{"vocab_size": 3901, "norm": "rmsnorm", "rope_fraction": 0.25, "qk_norm": false, "attn_scale": 0.175, "tie_embeddings": false, "init_std_qkv": 0.0508, "optimizer": "muon_variant", "lr": 0.00867, "lr_mult_o": 1.38, "beta1": 0.95, "final_lr_fraction": 0.1, "train_tokens": 104700000, "dataset": "wikipedia_en"}
Each number is 500 + 25 x the weight over its row's rms, rounded and kept within 0 to 999. Layers, rows and columns count from 0. Numbers have three digits each. The size before them is the row's rms in percent of the matrix's.

# layer 4 attention query, 128x96, rms 0.257, rows 94-127, columns 0-95
089:478490454485492509533501477525524553505515518543459439484506505493491486522510478491501554507469510490475465515456483501496476515505508530501512477509509513491519485508488469468514502495515544528503497537534525513502512511552546527503516472559510508514489481494503569509494540466501543486
087:498561479513506526540443511523494503496484512507531524551495518475557497500494525496470529514491465496459531495478517501488476497531500475484518491484498522500506481529487496478507536519489484484508465437536530514528490502507535483492501525510505539482508492560503512463496529477514480428
092:508495441463468502472485479534456485531556493487514511491503510514518498527513499513489523497505496537527508492480492502492480434536503512478505481511530559468478510512518486482501534554485483489499537481498467483502499511478528459499511498505502547516519509522479528521495565512506434517
090:508481500455483478522505490488463516528455537499517489460508518455541493514502557518496481519497475489460481519489472500447506475496489483490494512503519494483408486541533484495499488510548505498509504487514527504522499443504524495496515516541485524475491477498505523525464539507532515466
085:458503460474516525504495462486520468518479490460565507515535491482543486490481508497505483506520457439451477509462501490522478488485498511429455523458496504527557500523526524525478515509516478512501477525529509489506509520487518480464474519508512467516485530484516522482492489517506481510
093:518457526510489506481500547463474512459541496487439491467459475542507483539576527489515481502547539510501462487511520491488495497504531481529496482520506489464482471471513480520506466513504514478484527499464523530518481509517507530514514508462506516467508487510479495495455538502516540505
089:544490501489468506477496489479464490521482551523481468519492513462476509522513509490512516470520513470478496505530469537465513464500495510458455507503534486480493478499492517514492513483497485472534498493530523510476468479529529527526485540475477543563507482539491478472521547471489520436
099:508493504479516566498518456515533514487444483483514505493504483514497493509524499521508496489526509528511460515493480455552523540505528526528502522508512486493596503483525501523528468481473521534490559500518512483492480528525501507513500504501527486511509497497516553468506457525484516532
097:532523514525529547519510455516495511536506485509487483519531499518473549490500471539479540467482533486469489478475481558520476480530450508509503483502472466507515490500488512440493516480495467561507511455480493515505485520503521494508484515476484518491537477498487479530529461460462493507
100:465493514541560552508500482483528484556454482474500502498498543520518533506523474513503501485500547488514484519518489516520525468516512519493525530487486508490521509437486524503491551508494454505511508514549473485524489535523487513511569491504503546519505489515479508475526501480472493531
089:525522484532525537514476493477532514467590479517460514528498519443501509517491514456531484498510484468535515510491511504509538524460511506501516493526496514494482463508494490505502488502508502509468504534509471543492475532493496511496505485451524499473492530460523445514486476480457546515
106:531550530475514475522498479522489498481496526518472494505517516467441514483440522526511475493476530508509553481514470508480504488466469518530465504486496468476497506511471518494494497483539508535470485485534498528465502496525485472505429474518508510522486506451494434514521482482474494498
087:531541513476510521507496509490494484522477507500446523503504564479546499513513527493483493475482494507501530473484489487511509474509491550514510538473509510497517496520487535499484561503515469529508507431553461509486521495506493476513519540509493556527554493532521486517533504450502493499
097:498473465469521538529441502511480510483506480506526506530552498484511518522482513516480473499509466499484438529483531466481462522506511494462482489528539505506488490527495481474458506534463479519439513486485476524479495495502505531467508534492531520481492495496541535534499517489501526443
093:462512464504472501478497504537465486480524501487547480498525428504504485551520491510499533492555508493511508474479507509506453507499504495497493443525498512482488519496479477478519479502484546479490499533439515487473487511486513499520442478458534496487464537467503531489491497543475486519
087:460489490548485498515489495474532504470494478480498486510438498510470540513501466426494533518494518501541450494472506491522489515521495514494459474519509475510514515474470488481509496474484486472525521520539504494521484511531503553464487487527523459536504545513520518478474547489537485501
093:442453505504493464486501505495475497468548499530493454469485513531440531504436509490537528491476504513543500484503510480484487519513491496500474458535502478477466492454479481493509530495531491486467521456504505526506518539517483491490496487526533516509468510486518486532485561500478517486
088:523479504556523530528526510492529534495521476488463530491486521506524535492519487466456520511481464487493510515417486538508498505529512474523526483502484508500487468513522486431509520490510514526485492489493523552552488541511486514494523527482512467454519505522486505472483486492475479525
086:518533486492496476465528552481497470437464500522517470481506500493500493529483532510507493472515507490482551472525502491519544498497460559516522499514510462518487549507498538561515475477502522478460467521481502469453501484521490481536468482520486499505502519514502516468493515500477506454
088:457460456501498499530511540451531504448483495520454514476465535530544497512522509452511514519518483507513517496473467488511518493509493505496511509510491516485487468488524510500512518547531505459503469484522509506550461487445505514507493513489485497516467555516484526465488560504504476487
101:470500447506479501496490507522545469492518480479552471481497527530554500539514499482501553514513523498504518525470527485533475488514501549496515498510555519554553538452487528496504477542489503476514524499511498478487504531504492513497531457518498501520498499502493539521500558481507509515
097:533489473504536503515477519482485517450494500523506524548556504479526443541474551496500500466522508509490500501460446512517526497504504564516522527496478461490520474551502520488532486554504526488505504504496499487512518483501499470525489484480492490507472487508547520511522468483453523487
099:515485501481479496491463541506480510522522522502480479528498500485518484499453498508519494501481496498477537478507555487468517535530499495440476471518507503504489510486469492544486561514486486476489483487515475513454483502502497514506546523478491543524501508518475506501557566469506523426
099:483475499493458538504495504506544484484522496473540529540490498527517528509516520506524495514507510518490499486463555492543497544520516523453477479535509509494548457448525523484514536521507535523479493478513535522478533551468513504477484504487537471514482535524501539526493489511521497465
101:480505491501496518452488432495485515542518446473494477459451507505512503526507532474487533496468501487537441515456495481509468487505478494512487502510483486488489511511485464526492503477509504521509521501499496469527491483516513483454485463534542503485527516437498525532481522491521523555
099:511503493490498525548482536492516544461511482521472481501506518535457549499499539491531512486447488558511501486529533479509508534506510510516513482526508528489512481500521495453506516489506506530472493433539526549539505508522517481480508508560511514472498477500531481515502519487499498449
104:485479519515451521490487499506507497507507481462498521496502498508528549480482530526490466439501491495450485473461518540481439509510484492511489507493500504511431505493475490500549525515545450521478499515492523487514505509455462468476476500476530457478485497485515455497505455505512481477
087:453543496520533479496453440534517510514479505483519474511539512486510529510486503560477499485517542444532464502522489509496494455480461457498505466486493510517494543469481525520485489494517482478470530511486489464522499515503499497463508461527518521475529514479546471509475497509480493525
093:498478533516523488511483537464500461519487511494482529496488524521567479538511515504474489503553519491515514520500476547458482469521502514493545529490552511509456509468486507502505521534503476463528505501508484473498483489449479510523531518432499526534492490526477498507485523447492489509
101:484472520526495526509503498507534513474506473517472507489496547531518508516512532442483515459509494530511480489519497487495504502501534543548532550498543510511542480497527501476530480523506486502546565520537516493548468533496481502498524473531523491501480445527536467502495478498496503472
096:513545510479491515465491491556463458493546494485518524512487503487519524508539514538513464479478476521463561492537533509514483468503503505519505491478532529499461539487487518508486520495512463508471517437509487497449503529524489456508516495476520559479523507512481461487507515510506507504
106:493495515533471512450533532499495482499506483503520507515514490487512514460473453423510512510480467483491536519505519494521529502499512497525470519483464513521535474528521514513508523490474507471553470513512503529524501544581482479480527511465496459522500481532468494464512494514472479506
082:463504501508514525500475476461489521470472452482496452483500507512517477463490499515519482496518455516521490516571504494484514537449508488523496518498472498539524511492515467536473450499441477458534509470490492514524465488483509486479491548484479508487496517497513441508480466500469516490
090:471472514497543475499509463492528560560443478507495459489479516523493526457424463511509550520453463499506498494467507505483491505529482488501507514512463494517517531492477488479479534474508491527504526472502471467529500489497501506491545501506509471481503489482510512529531509513509493540
# layer 4 attention key, 128x96, rms 0.24, rows 94-127, columns 0-95
097:501450522506456528494495527471490490469460470491526464493594492504514493495502474526501462526493435517499499500483477523525507477503506456550492486515493520502515494495545537505515478534496481511517496457517515470500474493500492457481525503532491524490487493526502457521465464503484522491
084:467504488473516463495513522474487467468491496574482453503502464487468533511520500510545534498502466491495497480550489498507525507462522528495497538516500455489516492522536537500487469512486486481476521511460489489462529500524515481533474498474504501512494503465484534468478533511427513518
102:454501496536462481514518553506460479473495503524494510493507474512506475506505529517504482493511481478501452481494498466495469471512497501487519499466494449471514492426460476505504497488537520522467476543519462499462510473509506548472462478504496486498503478557456520464499497472525511477
096:522454510510478493501488520469496507486487460534509490486558486483491506503520495460505505494499492547481509512547510531504484492526448537492518475462532543534512459503484505503553489514496476462472499496467506533433513526553497465532491464496540493523501503506542480503499481478487487482
091:499551517485519473470529502527489497519521529507493544498503515496440509519509471525551532467497549535522516501469487497506461476492473505537502489497506487453496488468499542479542515509529474472521525500506476538480509512483537461547515488476464553498507503479509478487486451507493519516
103:461472492492495525491450529497516501492474514487520444493512525500476507520460514471484491538499455456510497501455509541493519482472482459473484477494543516492505494530492483496516477523501560491508497519442513482514489540502500531514470440529529472472498520497521506503485498504527457456
094:508490507459464457505482533512525501500504517530485473551554533501535560523513446501517514495528464484521530474469496483440489507499523492489494449506530547494516504522510480512525463507527502496454475528516505489529483508514528484517511500511527511501517526459508488519462483501525523471
100:515529488477481532489514508500484515517531480490489477489523553522479475491519502511523451488451480455515496469493564501472506473510479493519466499519450476470445493507552491488474475528468544499499505516541509474500543500494467503460503509541474522459515486489475483491468480506506522484
100:460522492504483484542482499487531493481494524514468480486444495487486497451511517533518482531467503482489508521525491507466553561471542518487502529509490476510509527508525504489498515507496465514464501483535451453485511494486480527467505509477481529499493493489529431507463537479486548512
108:469490525494503489489496492491476529516533511488469536504485502485469482476478497514540473503456461501493517454494549527450528552496566495518484459541490493487528495506550478491495476475492484517474489491515520500488498457464498472516505529542494483482523492460533441501502519517500507465
099:511505512508576464521521521453525502552495467456508484499465466508558502505501510493485532565496487537503499531506529483475500471492480487505508486486526507466519526505511542475501515540527533529561523480482489481543452501486478486478492530540484499492484490506507509494495509508510497499
099:476472498480509524522488477494497517506482488494500520507498510511582553510542479486510526479514532541459479525537525539510542470500529477526530466509484532500480509494468499480482536527506482503484516501496515469552484513511480487469562532466505500496536473520525522508483520466492531525
087:453493530479513491505492528483516536514502524487494488496510504525501511545478523515543526484490470546514481478494549490462523469513488504516506493522471437471541479499490468451447463487508499487483499560488497513481506493508490521531500520505470452484518434464498506478506538493474504496
093:511491487547513514531498533551515536477513535518520468509492487503472542515509503499563508530476497541530511522472519485472504443495468485509507529479500460512529477466538498509512510508524516493504501481477512505446570500467515573508492489505472527489488479485513520504520480502513504526
099:497521485511503494505491521505534457482533522516526513503499485515495499483514506521472496539539505431511501552460473484550485476480523489479502553506536482486500507488473511551521494517507525506533463513483496521529519538497503499429490484476503497500529496548451508502436475494509496510
097:479487526511519493454519495531521509504541492516501543500523502506527482503473470543478518498506473509451539480490483464537533544469465442536486501503495527462518531495523485494502488480496555500501496457492515507523484516523509505572509487501500507514512529503458535499476480535483527542
096:498485516561526511500508510515507499483464524491488542509526514538546506517488485566438503499507527504439509481474508551515496472478491459520476484448516535498520493503501512493513536506503524470501465465510501496518494486516496500540497495481517464481509494548500519514526501489537480558
103:436507513511526490484498502458540471487497471500510475470432518475474466441450526509499517560472522499466490487505510486503533530474480492494496523509476449492517547519500502460503500502513496529508501493487472497500467530512480483504473477509447495494485478483516471486495539522461510510
096:572508480489495523530510500460507517530517537468489507508537528538546486547530500518490497481513503473488510489472497477500464518485517497455512503496475511509482509475442533505489462486493485454493486498485521509533503485532506435513499535459538509508508527540500547541471493490508516489
099:490528502498501437492480492452485481531464502535487523536524516478470492540474477505493577500507498505488511461455492513513497489505475462501502478525493496472544512513490511475499500487507515516514474474483518510496467507521513419561460488531503459487519491521471509481481475495491474492
110:517489539521493538517538497514469504486520535447504525513535474545527485527500522543506486516496455505478481491447517449483487514516509473496473501495509485456495468470501513494526518451510528465490505496479497501494485505525526448512493508522518483511490545509439501526489440480488532496
102:517499534518492481533521528455496495527499486486500485466563508550511539542526514525494504492520500478521467500522493500466504434499475519507501530524465495513521490511490503516501495548509464511487504504456525478530525522482483484459448531527508525509502481515497552487466546459489523485
110:504494509470506510508472507532521514508472555479492450550525511524498528550519468496492536517528488504541485498485490513478445479503540458497520451469498490523553489499516470544493445493507528492504479524507525490450481461495554490515502514524504477480497512495477525529491483506513505508
106:503513506507497511493499504515481438485482529510501498528485487501462476514469541529488573509495530477500474508444497481493495430497481466504441490501488506449498481534504504503525446515503499485513513511511500541482504485503509480528485487503472505464473491475469481445471463506522527536
108:496501529555512496504485555480508509514549457506526512464506485550494474486476509511479476481516466503466559528514505493536485519502469498523498542451524502455499480480470485464505542514526512492532534516508448523469513495528478516507498495484502480532511498542480511480466472493513531509
093:489482467532492522506502493441468479470452494539502487500474483517517515499519491519521505504474483506463489491500486525457520433505497483498474493473477525491512468504554512497458487515457504515499519454514506455492494493499468509556483496463517513475501505544513501476546510522475505565
115:496519498505528494536507490494555468528534492530490493477444534462475453471522530528541536500525523482509473539488483478519532491474530527487507507512517446484528491548511478436497482481485478495482503548448499509475494513495526517544513516494475517513495498488496495484497498489479486539
100:494479487528540502511535505535507535505544501516512569473528442485512501471504496484551486490503491519465508504556539508496503549460538520455520469489510514517468457484503493489509553509490490451525513468493515513527514524512506504501528548487532513536510508509510476503493492511483493492
102:486489550512485464494474511529498522498499524493497484510512503476517521497480520479509537508529473496485491481498522474470527518479508528512499453540522474509536460531509462480509463486534509473481475546457520536489492479506512483503469478579503456534525522455488511512494515486509459450
109:494525536554491500506542500475474489500517480490498512513494517499528476501538512549522486484478429511497510499509528479458571451488472499499491506513503469465481505534506495457489483478482512513500499526501505437506508493485472491532494529542502493502510524459495527457541526538493498534
096:475477507514511540556499503505508491486526522499492449514449491497510495503473555481511468487484495489500460490476544495494496492512540519441488504487553428464498514463471526483484493494497539484473493553477476511495500483517521553482493516461543509483498476493516513503502531481483502500
108:497554555475519505478534470483525449543526509483498500501464528517495471490490463537476486490479544485519535468481491490508483522486505485501473542505499484452516565503475503510517488493488494517498524504528457486538478500452513483490502476482476534504472513464531499535533525533495525499
101:531527476492543489512498467493510527555528532517482515524497518527544500506531441494498458473475482481490546529506519521475492525485495562495525496482540503513468477488524524493472542497484531490536525459512472462534516508491478517518501508525507522518472489439505513495534491491494474495
095:504513503519494485486522482526519486490514495485498526504519529514476485464475499515488478501473564544470551486550485536491510533517512507504503491444463509529517472527554487521504517474499492521508500483568488516461506451531484492504523525506499492513503477490480468524552490474459511546
# layer 4 attention value, 128x96, rms 0.272, rows 64-102, columns 0-95
098:458493543500492503511508475498511518506487500517517487513496506528471481443465485475507527492502448500499517503485533515446525489452532536491513502501512554512542491529491466515491514567506527538495502477473479523464477525510501453488463511548512505527494460485487537531504509528497516470
107:537483473506469486475503487484481466498490496500506479482482484471485506519544515461570473494560515526503528491454467502499486524517493483441519498492469494503506505503486544487485467432504501504502498555525500530496499511489508515499448475513530439543487478474496503513501515496465503516
089:523499515488511485530438461526489492518484513551469497504530496525552486479475457456507516514452522510494501542490498540485498488497489513490500457484519534526466458498529476500495554547442481520506505510496528489520482509467470507546507515481498530522497464512473506490513503522493465500
107:526477505502499527500500518513477481542458503496489458505524491462519453449485491483508484501529495484500493509420494512517498523481513547470501487500484546513420520496541522502505493527503509477475524526480507512501506488539530535504444482495543477533479477490522487484519491524472481510
099:505518531501463533525514485480477556465513549517504506497515493506513467480528514466492546512526462539495477525530508487466458492508496498508509462487528485546490481518524481510486556519471517521549528484508516506482482489522522455499491496535504513501445478502459536538527472473486506515
114:518506502497481528457515479531526465539514496460481504505468513448484484475544471486519475517563509474508503505507500499531454508484548485463527530504519470507540537485489521464498469504506465515519497520469459531488490514464502506480471487477511510484498501483517527464566492521482472488
107:535514500536482495510502529495517515499499506460523457464579506489539442443513488485486478500494489506497482535451492537483493516507490517505509462468512512517479445508455510510501558477464506475490501532519499492480477499549510521490469500474510489460494490488503480471542500491481516484
094:470516521535522531463511446492517499548498503494512488495486460551522573490463525512460499494436513477518443494514523500472480487481506494511491528494497489529504458502470476508533498499509529473525488471527479460502507507478483443472507515503493516524497556493503517494506493493526509520
119:503510507532533500496516559513484515491493513496559503474553519449525479500497492499491480510528487541456535499509515482485508469478522500495491481475471529553486501503504482488496483547532511500525508500487553510518527482534449472546476502535541490467464531509518462498476504484506465506
102:460492509503471500474489524510502438482518464502536521507489490455480480496477472454493479472548460498479508512540520498511533466447496431489539535500518497493526470519477474492507513511490504528484477489489533506544466489541493450518492539484502515487535483537508500487494487530497503495
097:463461487492487521547493521529453513491506458485540483517502493518530506512490479553435497517463440485480505492480485461485534520488515477512467519541528496470543508512491500507457497501512483508511552466488499525497481481504496501518515505485515493491472502452545499503518501448496523465
096:515450479490535552464474503497523490476518475504457511526454522500542528493527499543479494486490516467482512510491462518495486491508508458532505500519494484508483534468570526475499489478522476486490527547481498511530528487482493541501505464451489493516497522449527492501508464502456505522
090:473493477496506510491466553526487501470514485502527477530513494490519449491505458497496494512486465475526496505514523558517520535443511474475482488526487511499490513542542495542462533517481518514503495472525508511517496524561541523489509518461522490494507522480529565461475479521475499519
093:512502514502462476506483453527473486496496488501541513473500467498446504483472490517497539510496485478514510532512493479511498495502485480538516482538510459555476465530431525460545526484490477533546508487487509537480493481493512483526484519473520492503497512480484506506584509521536508487
100:500472515531500533480494508503494514532492531456491522505488463489536514472510525483520485527492494499514526508535487551483501498543475489479498472495466498501492496485522495496476507434520466423533499521551466502526521521514478503493541508454524512473506527483527525517478483513455444497
092:487491463474463500500507531446507523485477506493544490509489481504500486513517498491511528509458478482524479496450486513518506559488509543520507506526496442492486527503528537508491503503523499525492542527483507531473525510570578492516481501473517471496469523475483540497464525497503511519
107:535523492462505509519493497492484506489538490478517513536497483477479492506533469518510514492492511487504526476543514446476528501503496476514490495482482487447513575452526540482477500474576474512508547464479493522468495502520487489508520521508491516457518515506537495502487529495523455458
097:506524471511514491488496566511503464471490477495517499485524506459492491488531456510493487463537509508499528523529477527526539478509525525465525498457513536474527485503434498488494484494452465539487500505472508502527494522477497494536509468499467504503525499536539495462556517516534472478
104:490482511492540531491480523489492518493497479489481516510468540499549520496512503504499471527530474496504505507581502542521504462488508474492507510499527519495514505497539450512459524553462502517519492472531487477515517510464488526522566493513493565532498520502529534534469505526491511511
107:436451501463560521448486518465519465471493481512504503535453520497540515501464475533483489474480492482512481486499495502478511488467515496489472519523501518479514540491521508509499450502506512479481507511451486498512519502476500448507503438525486504548523526508543514487513519517498466498
103:497520469497518448533494552501508515514491457480514489510520554496541482498500473521507519514539496516482557528515506523506566464507522470509523482499477539488497526477438499499449496517547499519480506474506529492484510496510507516516526499526501513456509485495548504531479538528524519487
097:475482455504483488476502494493508490511451508505463490495517506539506490518459502481513528433519474552477452502510509497482483469496500518469504519540531527524493467500454472495511554496434501508502508507522539479530510477506526422527497494514483519526474508533504502498501489509504527485
103:506513499492444534498519473517486519522500565490537538456520443483439517487478472525483531522518466501488498487502504471512523487520497463529515518465514469480467490497516517482512474469546511476529508489523488515489547490480453466501500508488542491481495509508491501517477521472504443514
097:449470482500509513494474491534491510493480495502515482493556502541536544449506487505478465479476468501478508532443468511476499482544467482491462488483519542493504462512505479480494496437505478478457525511497468525524534500441451508512490487507527509514509508473492484497496517520517507473
109:538496508503541473453507498460567495473539508486517539496503559497495504476521517510516502514497529482518499549511500454494497492531506477529525520501490437510518519477500519498501499502510523464501500509507476508480526467503494509497502446493476513507551566549460501484489529495524506533
095:533558529493495555497511507544503506474486558543512519482509505517509516500533511478491544463486466493500521511479484541482504503533517567500488496482478558520508486518491495472500542476522488517485526475482511496496517553459492515494471494512487525492496544510489557505514505491538486484
102:503509481482486490505519551502499521494483488511515491493548564503536449503509504492492493515549464518484457524471494515529511493508458515496474522502490513505485490489515472518514548561483493514480526471507553452504510488533535550507488506506491526507467481526477526460476522546483531514
100:463463496511507491501497548476483509457452477516538484473500490519494485538487496504476496457480496521519523497468447568503512520518481536456464512521465532508510535518501502504467491495450466512473503477481520512535522549499506489524473458491506480528498556503520531490502515497486507506
098:440507518506475464534512463489486460494543499476501516525444497524487525505528516448507501477523545523502511500489481512498539515508516481452489489507540496492517459482438490529517498460500502490520484523526509497523460554445507512544505516485482485510486463481520504501518492509541503500
097:481509484538532504483504503476571513473540476508508515459523493509479506446515463500495477480482504502505497490528516446460508500482495533538503545501498477533515483494489468488525457501494502501521503511479495554506518484510474509541475498514510493479504551463491485475489523472562557495
084:506541479479497502528436509452535533507509534497486484511487540534525459488506544515506473525492506471499545466510531513501498489499546547543511488523540480527449472502543505500481500511499547469511507490483509534497540486518516471514495485508524475445496499486505476529468494486505509513
102:481451498548524560507500466450516474503492509466492500522513441528507533497468494560487501460511530500494490510540507504476509491468486452498475569512472502514476490464495517488520492496506496480533506491514517515503477503510466504535515488513502530528456520461526469510514482470504531513
109:508514524521466495498483490531441482537451528520520498502499529484445472505522515525551515482571496490490523516536493506497471464496526519510540496488498515516484470490460482451513516522520473531538505490502490487480523524515492505508482498545535535493516507529457544509505541506498522514
106:467499498463516483544482511504449502503502486535522500502492507538488538509553475522498479506485494487453444502571482459540480517464504522507450535500508515476507474520491459489527511508508463526513501487532520490473484502484474523521562514492506523524502483487478523455500506524514484491
106:494514480506476534468548491540521513497515538489470515493531498502484439496472492522478498470562473498522475488480516478510455496527509502483486520516545464516462498483516517496522511512452510458524516504488471488521522490475507495472426501483502504466465553530486512474513479478499504530
101:498504489487519515493493520492516530478480497530515532510488475488481480459487494463484497496445513501501471440473500494486516503507504561517459503491468516508495531472553511507526519498522463460484532490508506502516535510521463483542495505456491482461503562528513490469488485524482439456
107:574523502527500563468509482550512500520474514488531487472523488455513525489505506507474535534514478476505528512530522520497472481528495491531531508500457476538515513486501535438492487509537482514512513448497500494511484490504494519477500509463489495466503536488520501536547461496495493465
097:518486543486484515491537493517502462457506503538547532456483479483448482472477486473520499516468468483489474451488490530486516536436494521541524498498472488487506489527510508483547499496512510504478486558509508496483474475537482523493462491476490476499517487457465486513529515483474486468
097:471471476510535448518475482480467453511472526520483508505507439531490496509477487567519493487471541495487454483479486536507479510510497501479475493494463503499481514506520488467515472474463453486491460535506493479514515510477472467537473498512472504566521525527492487506473474489476497512
# layer 4 attention output (transposed), 128x96, rms 0.274, rows 64-101, columns 0-95
091:549533503484525528512549497527500458550495497532500501477516555477458498520476484476511525547502471495506486492550475517485512482501456498491550493515542542520496471557510513519467517475475512506491481476504481551477488472525486502499517523538517514528500485478473490499511487538516480509
088:457539487475483513511468476501514433474473496469501526456542515484517497542515503511537515505504522511490474546477489511514488479504518501524469453539482481520476455500506484518498485551558501512497541536509484494531500525508499473458467460503507519461514507483495536528505509468508521504
063:458487534493493499577518537480481479496496520479504501517494511521487466482513464540476495525456488488499539525492513504479521521469517531522501498517530521444528495527506535484501496461471503526519479504545469457502486499467544507483474513493497441509503491535513528535526460476475503501
084:496480518516507540503508527501503466518484530481486511479483515531501508500469487516521538492455545502488483521518511511525497504507479509513500522519500501467506462474489518487453502532482532536489546497490443489479500559523498512440502537519508527534531454510500544558544495474533526491
081:469533532476499508527511488495495463506484523500448469500519502464461514515506501509498439519461458494508469516538508473531535530442528485492490472479509477483497479538515502508523491494496485525513507498484481506463465468497531465561527492501480531516543495507468447491507508464469486509
109:513497497514519494516511456481547488487519481489469513440509576524518493504542508459524536495487541460528515498476485498536492455506482512543517508504484484497568464476478474513473504515509465499518501494489464465504487481478478493471507523497478533503533488508494523518479530452531491498
107:483463523509498523543471505507455491440512513507473534515478495553504516505509481503496492509459506529509505503545538489483519512485518538506478498504538529465559450486518484491496502548520476477473512512508469527509498498521502508514492545496549573519507447512506509495511494479478512485
087:535500485466495498480525489493475538550515483557566478503474486498473512509527525488454499552506508499486484494521490508490495517531489520487489497490507534558499508473467497501516509478506462498492490528498505480460534472460502527552496529475500504521481546460523465480516487552517495533
095:521452510532498488479493527457505495492473519518448505503513485542494492516494502535508470504552481509553468491572515486506516483467534470494495505499498500512485489511562560503506495488460471533510513464516520542518505515508498507514517539507526532465532508486537515523497487495493540478
083:549487505501521487519516504510506511535518467497522545467546505508506465534537470508520495508543490474493510491505501501495498482480523552456464514456530511488485533493467499487448537498486466501492484451470518467522505467552537499500491543522505499485539489522483497517468517467470507463
071:455466530518466464467530534506472524462511477521486440513503507503489505488474511482512444480463469490533507475519479482491488494489475482487482535540480498514499499505522480497489492484506507503507503504507503491482471501555465470503451497559526529497527481490491444500460504544488446501
085:439470562514484468498500513515517522523522502473528491462479510526506478496514514539537467488429523478488508480479450487516481516509517485487514553517492453476495514450485482515492485491505500456532519527470482429504516520484481505488478483499496494469517527523509489501490486473476487511
064:483475494502547471493495540500506525494534521504509502530504533485495500504447530521488479483494481482437531512510498475455507492450549478485534493505513487505534512538481501508464504534502471492499511517478466526485519515513493497457479550573479546481522477513514465498497528511500498454
065:512501516483461506503462454548517471522467508494530497512497510496483464485492469488449463508452551478538546496501510497551501494505458494489464465538483497505519489497502499504477506464520456491463462468519491480469459474524482480490490519501496486497540520490457456529530506511512493514
077:484446493490519500492509534469515533526488487496517514497495505507528523562518543520487488469481522481485504542492490479494500497503490498515504506491485524505491460498523475449562473517542472489517517570504513523522504537463485543533511504514470503437501495503535495470529491492458482474
070:482508502505475479476507511551500489486516518540487490520529482482478523501457511480522514470478540498457462488520465464471482514488499471496504449544467470494479503505520493531466515568517504506498515530475525545479500519502462482476516485573489521507529515481484468526531510524527511495
081:500466465555512446492485502496505492501490469501473482478554500493518518497484550460504515488477511534488512462492478515519494460468534461519491520482452455490510506465505468489486473484466505499531468479526552531542453542501485517505498482521487461479504499497502510485464533509505491467
078:533469492500467493536521513503521471430504469494472541491481504537533445497512451483494541478521456479526503508494548487514527483501523530531472558489524507469539494530532495496518518522501478469481497491512467472509504484551505493483486487481537483497483500526497536502483508470505507471
089:462509506510541510503545500520547522510507490494527521514474503493517479519525481541476491500522442416484492516498469494507497483457511512501553551465538497502484527535498502532510486489495490500522522509452498474506477488468515535502507490475520472494522522520509481444490477536497463517
086:507481483470508464486531512532532514528507479506521481458498498517484465505504467475520475474520487496487483485460473514508453509533488498507515554518514489520503533501492505536515492490479498496486476554458476470476517514529440504524519488493499462511530580449498483506492478545475487527
089:513478491533500517511497513566506474490498500512492538510477489522497469505536511507477514500545446505514518455541516488530508461485502490468543524515485511481486480474561493519487474519477499479485519452521512544529471553511482512467493527510560498477496477493536529475471497520518498478
079:518553511478473555520515536519493438480508517520528561503495484491506465503534446522458474512517474492497488548483520476478505526522473575506513487494514497504506486488532533507506487500491512504497501482455492473493482482526520465551492510519483506518524501521469462495528468511484499488
078:521476492501485446476530502510526545499517532484483485488568497515495523500482545499494502463499510498512504493517534532514502517475493455501461470474460481468422493492496496469509481469507502532511490497557536515499511504508503518548535492482458499490536526498493493491519558483514503527
076:505473516508503507499533520490487527496499503468538526487450505546509503529465470518491465521483481510511501509499511507485494542519458497525458505519465497511499456532500487510501494479493525482496533530538468494551462513511447497488467508471527475444517510452492534481518455490447490537
087:496528464524505474545459437533531499498522504518512531513480461537467525488497483514531495472524516515499476490474524481532491461497489466493493526492534465500538521486463514509510491501503479475481470513466517503576520514441462496499533477468499493478515539498508480458489490510491491516
078:561480499482489516544490491494483486515514519526473502498486550506511501461445497518466517559462482515482441513494520510455531539503480475553516520529496438477476488536541488525537498504500524536513526470537487505504494493498472494492492519481531481508485518508494497480483495491474499476
078:524507518537539504504500481534493516442487540480469548501475486528503499448485463487474470498506466469519479494514532478491523487470481522474513493497499475471493517512526481535469478528458555546474532502451486521525471485502537485477500521491504520529498469524517521480524478476470520480
079:459472507446468516489500536541496479474497530531496498496482531490514474527430466490512474493515470468490506533495515466467500488505490509535470502561519505506478491528518484504499488531526483531477533524469503532500495504536469479499492476531497512451451541504505480513516487531483531464
077:535484456466461538522519480491497478503495493483491468446478448481527454515580529494484522526521491520516509502493546525493508539497497510511454497522504513524491484521503445487504499516525535486521468546492500474494488472485530487480438490511520468471489500499510525515502528507488499501
062:536499508515500468507518452499486502450501482559499519489494473500472514508482510518536488471506516567518503486552483517490504520518497524502483519488503502521499494530513530528509493495480462450510488510468510515544490466487443535469494512505483496424491515479460490516529469518524542523
059:509522505539515545502456514513517490527529492516477490527521478507471527485495503521518515458517490499476473505532471519508484578478506513479508524532491507468488471494509548533476502524465508492515491454490520515481537529501440536515503529488535531527543505530513455451491495500493506524
094:482499519499504492478525480490505490498524487520550492463503476489526474509523527476491475547485522484540544499549509506504517510510509548492497550497522499528500532440484499472495449508515515453490519538443494480493465524491475543543494492514517490454506529519505475532516481520527518533
096:549504500521506523505477488507517438540481502528470543493491541450524517508497466514492518552524485467523486506523517472555497463483446501494552458500491473440520493508502492529484496480481494506464503456501479470511479509522523511520517504498524519484512488499527496460514495510537497477
085:510488466524536454469547469464533534468472506497500490511505459459490490467482487473463481537491510454496524490473469488507485512472452486497509488479485458499555525569507481525514495493489542498532477507491469458526489481530513521504446483470493490497504493499503509513497497523492525515
089:529487506502498528516476503466497503464524539469463480472475531534510517472477523483491460448487504519514463539504582479503512514494479520537491484490478476480498475467469510507493486480483482513488510484470492481491510481468497455541532523489443534515523477531483466480513510454508510483
086:562432517506498468480499538517526540480473518512470504475538490505505507468471525492512511462462536528469483507484492528451484522495503520522467524512489491524520487499512518467501501479473534536520461511489524511523507507527479509542494526510458492499492521523529515509539507513464518441
093:522499549511496483489466462506491538513525461487508493511514575500502515508499526473470475515482511475523516506539507460515503441521514513494495569503492489522485474436516510477493497462506423487522519488537500496480519512492475484494528518476505505509481511491506473502463526461508486476
086:495500523461476496522482458508497529503502503500500510472574485471504506461465491504542512497456556534474517492504470542482489481512484496485517470511570495508477533526489499505499532494538480507512485521494499521495518468583503529480519546512515514525499508503466499532502498511494510457